Part of a small language model's weights.
Training: 126M tokens, 1915 steps.
Each number is 200 + 20 x the weight over its row's rms, rounded and kept within 0 to 999. Layers, rows and columns count from 0. The size before them is the row's rms in percent of the matrix's.

# layer 3 attention value, 128x128, rms 0.196, rows 63, columns 0-63
112,210,198,213,186,214,153,184,166,210,198,187,213,194,168,200,181,180,201,218,173,192,183,193,219,194,214,178,197,182,221,194,179,205,207,221,203,241,201,198,234,174,187,233,228,171,215,196,178,205,204,200,171,209,231,185,198,218,192,198,192,189,178,182,180
# layer 3 attention output (transposed), 128x128, rms 0.168, rows 63, columns 0-63
113,200,198,195,219,172,222,208,202,214,188,201,192,194,265,204,206,214,198,166,195,191,232,185,189,175,181,210,211,215,237,214,184,185,179,188,211,192,197,197,172,233,176,193,168,219,191,225,218,197,190,191,221,200,194,235,182,175,201,181,200,177,189,242,241
# layer 3 attention query, 128x128, rms 0.141, rows 64-88, columns 0-63
102,233,206,194,195,180,214,186,198,201,160,185,198,182,196,171,180,192,191,223,229,230,187,203,215,200,213,231,214,258,208,183,228,177,206,172,216,210,219,231,202,201,199,202,203,221,216,171,206,244,197,165,188,173,184,158,205,221,177,196,201,188,180,163,168
111,211,177,202,228,171,202,218,193,228,228,198,176,195,201,181,186,220,176,173,190,190,216,218,203,159,188,167,211,189,217,198,214,177,199,203,217,177,201,197,157,190,208,213,215,214,201,205,225,201,211,217,229,185,198,204,202,249,184,179,194,192,189,201,190
095,177,194,188,193,204,229,214,200,197,249,209,191,196,209,208,210,252,199,212,182,185,205,173,193,182,190,191,216,178,228,206,192,211,224,211,176,218,253,197,215,198,199,210,181,178,200,202,193,234,194,221,189,227,213,217,184,147,133,172,162,187,192,205,192
115,216,203,176,236,206,209,200,181,161,199,182,172,190,198,219,196,204,190,151,231,202,215,224,198,192,229,182,223,202,160,232,214,229,172,208,227,222,191,193,248,211,214,209,199,197,200,218,183,180,187,256,183,217,208,252,205,192,219,212,196,206,183,176,193
105,204,158,214,206,198,225,170,144,192,201,231,154,211,217,203,216,199,197,199,188,180,207,178,199,158,214,171,206,198,185,212,216,174,206,188,194,206,180,198,188,229,204,182,188,184,149,205,180,185,226,196,218,173,203,220,161,185,207,222,167,197,205,192,222
097,211,218,183,185,181,218,158,203,220,225,209,210,184,221,181,203,215,182,199,200,216,208,181,249,169,209,200,206,220,195,253,229,187,202,192,197,191,189,217,197,204,211,243,235,203,214,192,202,194,158,195,239,219,199,232,246,223,208,256,170,214,197,211,183
105,227,212,196,204,170,207,200,230,198,201,166,225,153,213,216,206,218,200,189,181,186,158,179,206,195,203,174,205,177,204,195,236,202,185,197,226,197,204,173,196,175,224,239,206,211,208,219,207,194,209,236,186,232,209,225,208,193,224,189,223,191,180,216,218
092,211,199,185,175,198,193,200,219,180,174,175,196,210,154,215,193,175,202,208,148,205,195,202,197,194,180,198,206,231,223,182,189,234,212,222,181,190,192,209,190,212,223,199,210,205,182,145,195,215,164,175,205,204,207,185,190,200,186,251,165,229,194,166,163
105,232,180,221,178,194,183,193,209,223,170,156,215,228,212,185,176,214,170,226,191,236,182,177,186,215,224,221,199,227,210,231,166,183,215,205,207,215,200,169,203,150,209,200,202,251,189,171,206,207,221,199,189,227,193,191,226,189,198,211,232,235,183,214,219
110,200,245,206,167,190,191,182,165,223,206,209,163,214,219,219,227,181,173,181,217,177,203,193,203,213,203,217,187,220,154,195,200,173,206,190,219,205,216,186,172,197,202,196,157,210,183,226,171,212,215,186,175,152,185,185,183,190,180,194,186,212,189,194,190
115,215,212,244,211,195,154,222,216,224,228,201,185,201,199,193,157,206,184,216,190,240,183,241,206,214,209,204,187,207,196,228,219,216,204,147,147,182,201,210,183,187,185,206,205,182,181,177,218,169,169,193,237,206,179,218,217,184,192,215,203,219,165,216,175
104,216,238,184,214,208,211,246,189,186,184,200,187,218,171,164,171,172,208,194,194,223,223,182,209,183,198,209,177,189,197,173,195,190,173,189,207,189,212,200,168,227,184,187,208,200,195,201,209,182,154,184,197,185,182,210,198,231,230,178,173,228,228,240,180
113,215,210,180,193,212,202,198,207,183,247,183,236,211,191,197,212,194,205,169,182,239,172,163,236,186,218,179,214,211,237,199,188,202,183,182,201,221,204,193,205,240,207,204,199,207,240,171,203,210,150,216,201,203,214,215,191,190,221,157,207,206,196,201,180
113,221,207,192,210,194,178,223,185,224,205,201,183,179,238,217,185,258,216,170,217,205,206,183,186,180,166,208,210,211,232,215,175,154,230,185,222,237,195,198,205,196,211,212,188,230,205,223,223,181,244,214,220,213,220,222,225,163,185,226,194,156,203,195,224
103,193,217,193,198,194,183,173,192,208,175,203,227,167,158,198,194,187,185,206,176,222,209,189,212,188,217,207,212,248,200,204,186,222,148,151,185,174,190,209,219,158,163,203,193,206,183,171,207,193,160,189,179,203,210,169,177,195,192,238,184,253,182,195,219
103,216,186,225,189,206,192,205,171,210,188,194,203,161,225,167,199,192,177,185,190,182,181,176,239,188,241,180,215,225,176,221,197,213,159,216,196,218,184,188,194,198,202,211,193,222,221,178,161,181,195,219,198,180,211,190,245,202,177,256,213,210,183,233,209
108,222,244,187,186,182,187,165,211,225,223,174,240,184,204,198,190,208,177,187,199,205,191,217,174,210,172,163,227,176,211,200,190,186,189,218,218,199,227,190,216,189,189,192,170,194,185,227,221,200,201,189,236,201,194,228,163,206,165,161,221,203,188,225,269
101,187,178,222,152,210,186,180,198,230,188,187,194,226,233,194,208,187,181,225,205,202,213,195,202,235,209,168,212,220,200,239,188,137,170,177,210,200,211,200,217,181,159,208,197,196,202,187,216,221,199,221,180,223,229,168,213,187,181,196,189,192,198,207,218
107,192,208,221,200,189,165,193,183,243,238,194,215,181,224,218,189,172,177,186,160,222,166,199,208,189,204,161,193,201,217,194,189,190,143,191,192,199,205,180,203,189,208,185,226,210,192,181,216,231,175,209,219,221,203,206,195,200,185,202,249,147,193,190,186
100,197,183,199,212,167,209,248,179,219,192,172,207,195,193,202,200,171,199,212,216,198,209,215,170,159,226,185,202,197,200,209,234,198,247,205,180,215,188,223,219,195,220,198,194,205,176,182,205,178,193,184,209,211,168,225,234,169,195,142,188,201,212,175,194
107,211,201,229,206,196,206,215,167,212,160,176,208,199,232,189,168,230,193,199,212,218,181,222,191,219,192,222,217,173,207,176,191,175,198,217,207,148,219,226,210,179,153,183,218,222,201,210,202,202,212,185,180,180,158,212,202,204,189,192,222,166,190,189,191
102,241,212,195,187,212,175,225,232,213,199,218,222,207,195,176,167,192,211,181,199,216,195,193,186,228,180,204,190,226,195,199,204,164,176,212,215,206,183,198,180,216,206,214,208,185,211,215,223,198,207,187,185,186,211,173,193,174,206,209,189,220,213,207,214
106,163,204,185,182,232,166,188,183,201,206,196,201,211,192,239,208,198,188,188,185,217,211,183,190,251,196,217,211,187,221,191,228,226,147,215,194,232,224,178,211,188,217,173,177,203,196,158,197,224,185,216,175,203,179,164,178,216,236,263,194,190,227,190,209
099,179,256,209,173,174,211,227,180,220,220,214,226,230,194,182,225,193,191,215,182,228,217,200,199,213,180,188,208,197,209,178,221,202,178,215,229,196,184,188,226,218,186,193,202,177,167,215,168,203,201,169,220,229,206,248,201,221,203,182,203,182,186,162,200
132,192,185,190,217,220,208,196,195,199,189,232,169,204,188,217,233,176,228,200,210,159,204,157,209,209,208,205,177,191,200,185,216,179,192,216,207,195,226,171,207,187,207,141,188,185,146,205,183,210,234,219,176,177,247,225,181,209,200,221,165,194,225,214,214
# layer 3 attention key, 128x128, rms 0.145, rows 64-87, columns 0-63
097,190,233,203,207,201,173,222,217,227,190,142,203,220,214,209,192,186,209,194,205,247,218,199,192,191,224,195,222,212,220,215,199,233,188,181,229,166,190,204,194,181,214,197,203,223,215,183,177,213,221,174,232,188,181,183,185,211,212,221,198,216,209,200,189
111,270,197,188,193,180,218,203,217,212,209,188,171,201,214,189,206,190,207,230,212,206,224,188,212,184,191,182,216,216,192,193,185,176,174,173,221,164,197,178,171,214,229,207,214,211,193,211,216,220,185,200,189,206,179,195,191,231,233,228,207,211,211,183,179
096,184,175,196,214,197,189,173,224,197,188,177,174,178,179,207,205,226,206,167,199,221,229,170,212,217,179,210,196,182,218,244,159,197,165,166,198,210,232,206,185,185,210,224,179,180,208,200,226,218,213,197,171,208,189,177,167,173,189,169,182,198,195,223,205
118,167,210,196,199,216,205,173,154,188,191,171,187,202,181,205,190,229,246,168,215,223,218,215,169,207,242,180,205,205,173,215,193,215,220,214,216,204,202,192,205,188,211,211,204,212,199,205,201,207,222,239,204,191,204,173,181,238,212,249,220,203,168,179,220
104,205,209,202,203,181,230,200,189,221,214,203,147,191,223,188,245,214,194,192,200,200,177,193,181,190,218,174,220,210,175,165,180,216,187,226,229,201,222,211,199,224,201,207,219,185,191,197,193,166,218,211,210,206,214,165,213,210,212,232,191,165,190,189,233
109,215,218,255,192,185,242,170,247,193,208,183,205,230,186,182,195,192,214,203,182,211,188,198,211,216,227,182,219,231,159,186,195,153,204,210,191,212,202,190,164,214,212,186,211,208,188,192,206,189,211,184,202,189,185,214,169,199,226,219,163,207,205,212,225
109,203,207,192,218,164,188,229,221,170,181,190,242,215,224,204,199,207,218,166,221,215,206,175,204,196,219,186,202,203,210,201,236,173,200,146,205,193,196,193,198,218,189,204,188,198,223,218,214,215,220,231,207,209,216,204,215,204,204,189,238,159,208,179,202
096,195,180,185,143,236,216,204,193,219,201,178,190,212,197,220,198,194,172,188,192,200,202,198,182,231,244,217,210,199,205,172,189,223,163,209,172,223,205,228,176,216,168,196,195,210,233,185,181,204,151,195,181,169,230,233,211,212,189,223,172,219,209,226,187
109,218,197,211,217,175,212,236,207,220,198,154,244,201,192,223,202,187,200,166,191,213,205,172,211,205,180,164,211,202,198,189,201,182,194,191,220,209,214,174,189,200,216,197,149,204,184,196,187,213,213,233,199,213,222,206,227,182,191,206,184,204,186,209,180
121,114,223,213,197,220,157,213,188,225,184,200,154,197,205,190,210,212,189,197,196,231,210,198,232,197,189,222,187,184,207,218,202,191,194,213,252,188,238,202,191,159,204,180,205,213,183,209,196,175,168,215,217,174,193,223,203,224,211,204,231,177,183,201,185
111,240,236,183,232,183,202,190,221,192,174,237,197,235,197,192,208,175,207,198,184,200,183,187,196,228,198,204,205,183,182,185,197,222,203,221,183,203,238,147,195,172,190,162,204,184,197,237,235,222,206,157,177,209,218,185,177,177,182,230,209,211,213,214,184
100,211,184,160,190,226,200,193,202,178,181,209,200,170,195,163,239,177,187,227,179,180,191,209,193,223,190,215,242,173,174,195,217,179,222,194,211,183,170,184,181,192,240,241,173,214,184,174,176,234,172,172,203,192,191,185,180,246,168,211,184,189,209,172,195
110,214,194,187,210,191,186,175,158,184,202,211,210,192,229,213,232,181,190,184,222,204,217,173,202,227,210,197,207,204,202,194,193,217,205,179,203,210,157,198,205,213,206,203,207,184,195,186,184,249,195,166,188,206,191,183,189,247,215,209,215,195,203,158,199
114,217,198,196,191,199,224,185,205,242,214,201,191,186,195,230,212,213,201,161,187,237,195,202,233,197,160,199,215,203,225,221,219,174,181,172,218,225,225,182,201,184,186,187,214,205,191,192,214,212,177,221,198,207,176,223,204,176,234,234,165,206,228,253,227
106,186,190,214,192,212,222,194,187,193,166,176,206,207,175,192,183,196,182,192,175,186,205,217,186,214,237,174,216,202,216,195,257,204,205,159,168,163,182,208,198,195,233,197,193,210,179,182,218,227,202,220,172,200,219,239,185,234,194,212,192,220,186,195,201
100,193,175,200,191,221,207,216,226,208,176,204,184,217,212,184,235,210,194,200,186,186,201,216,187,180,232,163,220,182,181,210,235,193,209,215,191,188,194,222,192,173,206,179,175,227,191,189,190,207,185,183,232,234,252,237,188,201,200,228,197,207,174,200,201
116,194,217,187,162,211,199,179,186,207,208,196,233,187,195,172,191,202,202,182,196,238,219,213,188,185,192,205,166,222,200,195,192,199,178,166,218,206,214,198,202,211,234,215,162,177,164,249,188,187,216,199,219,226,188,206,216,213,173,184,208,179,198,206,201
100,205,205,217,224,180,198,211,222,177,196,197,205,177,194,206,202,182,199,188,218,179,144,192,225,178,203,211,193,230,166,202,221,197,199,202,203,175,168,204,229,176,217,200,171,164,209,241,214,198,214,194,236,216,213,206,182,190,186,219,184,204,170,216,144
109,204,193,213,206,171,209,196,201,222,197,187,200,208,216,203,202,162,214,207,198,194,194,215,216,227,219,192,182,219,214,172,177,166,197,227,182,182,180,159,203,206,180,170,162,182,169,194,203,206,200,177,198,213,195,195,181,162,195,218,204,195,198,173,162
101,243,216,227,229,213,213,175,177,211,211,196,224,191,228,159,260,182,184,214,205,253,165,190,220,230,214,211,181,211,206,211,195,190,225,196,195,214,209,198,198,195,167,180,224,214,183,179,198,230,217,203,210,215,211,193,182,191,215,206,204,209,204,189,189
109,198,204,172,179,174,209,237,233,211,207,182,213,209,204,180,185,208,199,206,220,207,195,195,211,183,205,201,188,192,199,202,177,217,240,237,206,149,223,224,206,203,206,189,143,226,193,204,191,209,216,202,235,211,187,231,192,180,187,210,246,205,157,178,192
102,219,211,186,196,233,203,215,214,204,187,252,223,216,220,194,194,207,167,228,220,199,202,193,213,213,188,202,199,178,228,187,210,182,183,183,225,240,195,185,209,220,191,193,203,233,200,189,230,216,216,207,171,174,197,182,195,199,189,206,202,236,232,206,215
110,154,256,184,209,219,187,203,190,199,191,178,194,234,186,243,189,198,202,199,183,170,225,216,192,216,199,213,204,206,251,211,200,181,205,213,212,237,195,201,187,194,219,192,218,200,204,174,165,232,167,227,209,237,202,227,184,202,194,233,157,195,179,179,175
108,180,206,218,155,209,235,187,185,209,195,192,162,199,185,191,209,231,191,238,201,206,229,220,185,223,218,180,171,248,212,192,177,230,196,180,188,190,248,202,207,177,176,208,199,199,206,179,189,191,217,201,188,195,212,208,211,195,181,152,200,173,194,201,153